config.yaml
hidden_size: 512
vocab_size: 16384
rope_theta: 40700.0
qk_norm: true
bias: "none"
tie_word_embeddings: "early"
init_std_qkv: 0.0294
init_std_down: 0.0
decay_shape: "pow"
dataset: "wikipedia_en"
Each number is 128 + 24 x the weight over the matrix's rms, rounded and kept within 0 to 255. Layers, rows and columns count from 0. Numbers have three digits each.

# layer 2 MLP up, 1728x512, rms 0.0512, rows 229-245, columns 384-511
111127124137126082142093167134115113139140114148106098154154181072112097116112163148174093166118140126108110119122116143144125140121108146092157135117104118106099114097100155141114103115131162153144113104120131087141128144132145139073117131158126117137129136115138117113107142168137082119144126130117117099094119159131107140082111101128101173176114120126149167122189168170149137138144
126085109100106143115116100159104139122131151146155139123135144141111132109136154135102113127119137149119125083128183136149087149107117111082115088163155139123146113090123162158147106116155099139166163112122147121133099118137091140188119141164094188167107115088098109138185092147141144127136110114142132094134134092113103143097098142138125120126119110157090155102133151123117116109072
145145106116109116104134108095142132122144122141082155128140133134155152139116097105128128110141143093087114124090110157106102083118093139130129143146110128132117134138094125112123107154107143159158137155127081099139109175146121140064128136154110116142127134142130179153094152101108151130152135132131130174163122186106179122163145112130136139167147100118134100138117143149161148154126
174143119145086142139153103120112145144116092088074130166116092132147123126075158128139134106111122127097118171137123085126127162108174123098127101129128149119131150124127130092144096172152106137175152133119141094108129110081119126124106153173145110116122140137107135105126127134092102142168147122175103171112111164172121138096185130133105130125173116183099094159146115165166148124116
105123107152102169109111157166124134130131097127129152166110095145115166116136206137157172116104172103126165145130117150147177152149141165111125097173132159102108089111150115109097102154082124132101082148126117164137101158140138133104118150151110123157121133109131123137107155099100128093141121141143086139120123117100164162102130130138121093154108095200090101146097124109111101159166
129131117085126149150148153110128181154136116142171140174148129189121142100174195083138112106125158089148107145156132133164160145125134116152147154113114131150102165092121143103075097112070184169106148143140136134178148145143138102146146101117121156082140102093176100133150074133165078172109111129132084138091141122134135120137114092132172088137167206141146149106135113126106096157137
164117119109141172157146102071115155136124133137132148121127127156142142122123155115116140152095135128143136086127159124141126091126168150110094142146139120134149141165098126137116132073136113115153127112102089162119123109151162133106097151146121126130128171114128152158127125122113150109170141114126110128134121152148116123124124143118133131184130107167091145118105170179167122133141
110132091145136097147096130139148136100154155081162149135096151135128077102122120153123144112089105132155137100136128175143126151116149114143114106144142135186108108116156108171165113116099160119164145144167114125190115116102140137105148076155120122110130159156132135101114071121110154163128081132122149148102128170170104126098148129164150113128134130155118123133120176161139118127086
131114113107146159121146094152106186141194162134087132124172137152127122156114113128149142133131136136124128129141139119108124103097110092147124110152066094144118116151134141158130140151116124122108124107121143109105118142150128104132081109076136130088086119154145110130146090140122179151139154099143113107140144110139117121142116168199095173115165097138111126141098157140151133130104
155118117127138126124115121128118111129124135149152122123135094082147078138112145110126103113163095112128152150145088106132142137136135181108152088130147135113121133112129114128097101081098145113132116149146133092113096174071067123139122151095111110097127159142119155127109141088101112134128098134166169141131134129111126148151072123133148139137117138118142100107139070170172127133117
132095154131137097172121127106153125102133151157157131116136129136122114098076123091099156133134144142165056159109097132094134103121089131089132175127207139111136139121131151182095121121128083107165108110161107134128063152085146127117174133108098125110104157166115130110135114102131105116109135137134144106137111135137176118131150172132148113177120122153101144163117129115164127134078
127157141089157141149099103144107137091125122164122147095142109104142166122099104148122131139162122119097157100107159125128175120085132089132140106149140098148121102145148132123109087108140112124134131163130123147109155108149116119123070126094141103139154121117092089172113112147135127106150144116154113137123140098123181153152177132144100140115119123141125119118120106099157123111104
128151114139135073156144186114128153128140131116104069106122143098084119105185114132146116134127136160124144082193089148150087172122137119107129132107147122170140143164105152105110144172100122138089139154167151098127104144096126137149086126118135107143141135139141126130147119125152094129155158149122128098118141110199126119153150152120092149089135183148133146149167140107126094113178
105133134159147112138149099135119151170092138113111160149141160153137108115135128098136140125112131128174074131114157158139118067171141089093118147162158094106123147119137156155122154151097128113145108147123169145130170078159134123098095153119141126140134143120140152124137110118166154167105127150136087126148147144115082138123150136135172166149133109083117117162086127097132113107129
133179125116171130142159148148094119112149151163135099180144120076114097130153105154131154125099117112113100129127090149103069124109104100115141127143134109128144126110113113116126129169139143107122123119134155132148134127095099123153108098088142154101105121124163103136156116136133126182127157139108102118112108146131183137139090122103090122109140093109106153151133134091127143149140
091094157154118131095098116170135108104157168107127128150131136170132114141135096142133158140130149127124128127145133087145125083170092160160106120150149114142186099131100126145148158119122147111113145115146175130141119149112166120132112108122114088163105107186096118122170102070111117149117127115179129106112149127158114095080149134164155160113073130159102134159116121080115139091091
097122175162163105180095114129112119110164162147165143118130124108132130130137160126118107148108105119137125118106130156113126142156132124151096143142114096113103137123126099119153113137140145120160116104098140136107130115095134124156139138197095119120128135095147146087149123152154145122088114164149123125118128146115124099166144107101072135134136105112153159077133136153139122167114
# layer 2 MLP down (transposed), 1728x512, rms 0.0518, rows 229-245, columns 384-511
136134092126133102164114128136119137118148115107159101132129137088117119119100121113120187128117094143079148161086105158117166134113115148096161110152106094113146102141093134131150085113177140116163114138092136127129092159125112139139129134136137140096146096142149089105145095166140161100165136136164115146170130142153096120086119088089089140117133117164139131120173104129128166126119
129124158161131161107152127128126153111147180130196135140164148149172130118145106134105142166103111111120154162129147119113147106168117100134153112117145109121117115104141105159092131129186150137097094152169111138120159114173106109120120120154096101120139123131152154131130119158138122128176082113123103127120124151135146192128137154134122162124136142129111144129184179111102145134151
073094109123123109104117123113143114084088127161128119162113103150123116155139127113161137118109134122133119136136138103118103102141133133106118125132149119153108142186165146101137141101147105092127135104158114110094129146133164111134094117145130089117114168136108138119159119133146132165083112109151160138156116121102130116132158121153091147147146154136133121124117070121093113117105
141115140130136144122154122123101134134102066171119144113139161147124124110103163115112157153104138128096162106155120097150161089130155106138103142117093135164123129135144085122150179156138113152099146102129147125101152105107157185068122104093114131110112134167166162157126152129170105130131115116102149122199164056147176133154158133093148124162111135091112141134152097100117106106128
132109113118108119121097099137144162093127120123131109111102146083106101143090120149076136097115136096134116145077161164153124122143122110125140120142127140145122078114135101124162104150137160127111104173094072121114140142121098109131104153178123111141118101112130170136111132106112108081107126145138137149119130108158132171127118124159138102120123106131131086114124153141117101134141
163090122127173141142126142114121135150092110152121118162162090148164120122112128117114156130106177118074124097168071092164122135136102135147143178100123085136095154119100128145097142045078144134102165105125073133123161113106144105087117166112128116152143112126159135119133083116134087137136099169143164129105140109134092107121125139068164114107145152125120110120103143108120138124115
142143169089122195147124178135097173127137123135130122166146127147156128140095124155147093151117130107112112130116135143110124168132137124150139117124128085147129104139144103138161065143120078133146171125118129171110145103107165146125115153117159155088151150153098090109149140135148130123096137115136140131134064130156162092067139125132143109136107138082130164080111152086091139116196
160126104145106134121179095153116139164163148136121132172132121097095116169135085130130162151076121104154099153175113135130144106163117148117080125172166118101114133096109136170139088131085131149090108152151104125124121114148106138120122160128141135099126111112103114148162141106151136118114125117131153126197142162196112097089133135109159165112100087153131139119123158111139134118128
127118095132105106114107083164184119084075128109153109169147176109115129093090115080137167135113108079124125103133122104154116148068157149150093170121101074081109113118087194124137155139130130122119129102118139092071143156132090125129141149147167137146172126121121107112144143147143121139106068079101156133124070151134160131123097144167153120113147131146102144140162118110111136123124
144176108116102154153149126131146134156148129104162167162128139124125152161117079114092103162081120102106136099197091136144170116140086113148131116096090104099160119127114133125163131098111092106125111129107150141106163141174107125134143115095099155094127127106141160137128130125156119111160136121151099133084122112121126134155145123108168139112154141176114145158138103179109127159123
113126094150112171110108065126078152134111161103131158136121103152121115108146111150080124121103154103125151155151182125111131118118123098113142098152100156119177105050127135144136107119145156146104125122111106107135116110121132089114163147138144121139127135157102138193162157122129121096105144123134125172088181104129060154235132158083169154119103106147109121088124149142116111127121
120157172133127157130142115131117134121142158179124128122133150115139139096090121132113102151111126160129165115115115099147118122127145134140132137151140146129100109109144084123104091103124202154129155118179133107133107151100150142093141138119115148147122081096160104117120141113077133148116150159087140124186144175139105101098101134127134143135078080106142131126137132177123111084082
144146154097125097113134116142147164122133123088127138075132114108153120205098137170160115158140100158148131093160100129122103110115126131146091142157151190081118153115110192132107112160100134116131164156104128123090109146134105137104101154153128110178173124122190151106128105099125151199108118144136124129115157115157129146151108143095125148137142149130118113082131114134120133136131
130103128109144134148114097156123128151089118134152147136152166147100136118142161134147135112149157148121139089131159129158113166128124124093115125137122162111094127125097162101117128129167086078143171175116159151148154133093122101145118138075124142164112139111131124111162124151138147136134122151155108095120172126084119137122116121110150159129143160104104118152116143161179135139116
133124188120137128157113159124130121141105105145110139107109128158149080133154122094131089126106114152123132096107078120141088114090151131157151145135163122135095117189148116121156125079146130143129122145170140161142104057133117136136156072122133158134139178112126097094131102130130131131117160155100116142195141172121167098114162128144102133127115133156105096150111133128106147168113
123118125147153139108186121127108140154123146116079143170142182157128126117084135125104112129117176138122132147156100079117133081160127137144120111167107108057101115150121124103149140153142129157138141126134124161124113120088113146116126129164149121143146077115114140084178139157111155072109101139131115146078132110110152139105119129149136131114128111135119111102130083095108079143120
110133121132114085155144126120155166136132129104121134182170110121157168137094130131114175116139144135125156097152122138143122124126141125106112117102097149136143141120100111131108148162125112139104136148114104125153154082103122178120133123173093161103113142120142114165131120108139127115115118126154104120137135117089100156091105142163186132127126162142132133127114109155149141133104
# layer 2 MLP gate, 1728x512, rms 0.0528, rows 230-246, columns 384-511
121147152149130116099140136153147124121142103147146117147115131112125143115153116109135095158098137129125154111135083143094137102077164144152132110104124135111122093127106149144094168103114097102111122135157104123121103144149145123109108145153144120130157141143097129105112128163102122129112144105151177142137166150117103122121115165119143104104144084127131124121152200133107154118121
139141127105116135179164095147124171174061114122078103110126116118164121111092104122162088073167139080158129115177112189128129112147108105111128115120140142156113105123124123130141106131113148146098154165124124135152094104123103130158125116134150160120095121094138155127126111087161112137118156117086134147128084145108111131134158153162108092143129130101111181132100134131142137136151
155156135126154114116102122191150143111082170100122153113146089103112134096179113139151148143090127158128176134164104133142121134146097149115123131155137147116088110127127170158094081182120142112185106109159156149155098146125123126101105090099159134140130158204121123149163136103093156122155168144141113130099134113126125126167111130091159188131131125159132132140089124118089133150131
102077163179145138065121124166134101146084130067104142165132114091160153115151141112119125154139149122083143103175138130136178129137122140108131125137163137136076126116154110125166144165126092108076128129155149134131098133100141119134118163112150136128156159143132106132142089087141151151148158147108132133131116153116130103133136155118111118177102137128146173151135203145124117142100
104125142079128118140082143162163136179116089130154097133077171103125096137097109117140096126124148117122110119136109117091142133108126129177154124092140143171106087161152101148120143128089172132168123105144131112092135107112139120088134101132127077115142147118132086125122136120123140104141122157077188153109117142142145136107122128157153146142189095136169109107134194129089124146095
149122068104169122120098143108122125142117116153135105153125094119115115136107149145199140108160092121160141143167125122132078081137121124150128135160104084142127105182101100104145139112102108133113186077144140162099187115136114100102135101098127077103106152151116120119113157096130105152105105129158140122146137149119122098126167079125153112101116143107116083140128151130113149154209
125140149140144093129099115100113105115151165140152137091156125147152177153141164118105139136101097102113106103200074140088081121100141116118106135131068093149150169125104119118135142114087134123130136092104106178112097143167136084095129077147140125120094170169134144110097113123140088136101118143137140127127113155158132134141129089128133127151118127127140097099146170134069143112172
119150106099168161160077075150135056095139127132146143132140109092169053106156110109156125119168151122114105070147178108112113120124132137095161114101133141114110133165133098151123157148154130107136137087118118154125126149119118115139121157124171140109168160138131106093167155088154166125121139150092144151123098126169135107178128138141138156201115153116170125140120194140117149147135
120124122113102150090160142170129096103140108115152141106128122129144138142169146110130099117141174114111123154126160110134121106140131086157141131129103119177165150143126144129143114116148108119105122128106182155130080150111149117128128128148160120132091104116111112161151159142135118159126133128067092128109147126135128115133132141147078175131106141130106140144118167124107162156161
145141120128173119068102100099136136160144122141170131110138121128160117162103127121148081119112116130130117154111101090098129079099124097116128095150141147149132162178138165165157120138141098078121080103113091157095133110085149140143136124103125129107121113133137128094141067113128177133135156165143105125130115170184073113105166157139170093161145093122131094163113115173141096149142
112184134136115134115115094114135144106146107125145114161138136156133132143182110108136108102088129116134129141158099124106108129149098121104148125119132146143136148122121094108104107184151144121116121147119124128143131090137093127140137118158172108172145126125125133103163164143102153121111165130137151159135145165134109116129093111153180129119111108141136144120164133107117128111097
107176133146134154193093145164134126131105128134091087151107123143150133169166128132171167146147121154133072129183134131146127151090132142116149144103126102155154158082119129192119093153138153122127151176130120107163137183134092140160124118129112145106170128181101104146148146039206070102145101079096137139116172125138127089126105155114143116092096142159122135125124165133063145134121
101131150138108146124152099139134117129160109157127133123115125145130131105158180130193091167105134190133136149141125126147140140136141107098089144172114084162115117090115104126137120105105101094124169142126135146129091138077117099150148115132119120112108126128130103129149106139158151105154127136109079111120121137083103125129131105110137144096122158142087075121103138116134162156160
151130111117101146126191134113101106140109128145104109145097181120174123148103144099084128129137138153193163119129106142155117112175133130105123138105130164159164106132135124113192151125108118104105141126114167119125106127142111102130160141116124155131143118098144145121105142136137142121127153128113115123103108146082157147149142113103118139127103090139131132145145143128094132137148
142139134142130139105129130142155099140119075145138095218123147151113151165122111157147128138129126115124166132172113142120147104154157123147078109101154146168126135147124114109121157126136123108115124097077144140176108127154181161124091107129158134168152169112167134140175149162137144148117137102105134127090127165095112144166124156095168143180126137161178139173119178176090181116188
116103154136184104142114108154088154168132131119102146156130117084123140106136125173112141165122124150109121141113116089128103113096140112128097141117117105161133165155181108149113108184163095137112128135123159140122134193127142129166127103113149126142116156139134126104169086115137096149069165157169139127103085140109102101150117089113085133118122108121156128125130163211149139159133
089124098103118165135139176131140145153131148135142153139100133139115120142111141121129131092133135092137108129128101125137132122143178133144173121099173117155127176144160130131164099133118147122128111111165097106126118124112149112124168093155158090138130126085161077101121072106127128153143120123082143131133138123105118154129124098112127104128088159075105096141131154123104120111159